Weights of a small GPT-style language model, trained from scratch on English Wikipedia: 4 heads of 64.
Each number is 500 + 50 x the weight over its row's rms, rounded and kept within 0 to 999. Layers, rows and columns count from 0. Numbers have three digits each. The size before them is the row's rms in percent of the matrix's.

# layer 13 attention value, 256x224, rms 0.24, rows 244-255, columns 0-55
108:492479427519568564543524457409461492407464477567508431354471544512494506394504473441413490475489435496514505568526582529466495512480441478471576457487465460506484578457
097:434580484463438513600545466443570542479509492489532424494554438541530591497498475462486461506562516444493534511460495454558464580484563503575538587523483487529522570456
114:527509493482446503422447427539421484424560536516497513549495522547492543529496524561506541508480536494469473539498518458546519484544465613517459464398469539402539458553
106:549494513434570519530468514442415474590486475500542488567511560485543567553494493529528480493514539425424491419447456477513554465416454559516462497479540532496466393599
093:507487481517475419497495429504432544511462526477504500533509575482523513508530518497591613478598514527472564541455608511571543485467440448466453406531503485568560475563
100:493538646596492559521423419459495436525497576445465485455546436528412480470543433520513405404509493433535515465578527457516544491560552445461502464490518480576536564466
130:506524494496442544581535586423612531535573484507492459478519547501499480534546437485497541506481486532534561390509503521528494524536491427569489658513517470511516554409
106:486475407529522487514418518541528480540460570464419601498525491467429484574505533533407478510503512444561568459583504466602501477467484467565448511597539554516468521506
129:522443541522481480412467437546416442513461545504530511639517472476446492556472511559515591555498582537430539436477394464566491533505506497497476425561475567478523496512
115:411508565539586504577399465459472495560549526571512500461542608494448535540487533467521394489497449440570535505580530454538494486507493452540499560492509447535473604467
094:471533505479543432390518456504477530546550466478415572503497600523476467476489428499516535618443554503567518535591551481405515425560542564430572484483438478472431509534
094:457491444509493451455475414492470536541429416450559527496422493518421545429561510470539522489488491491572453581518540444515540488493578531504550426485474550388531491560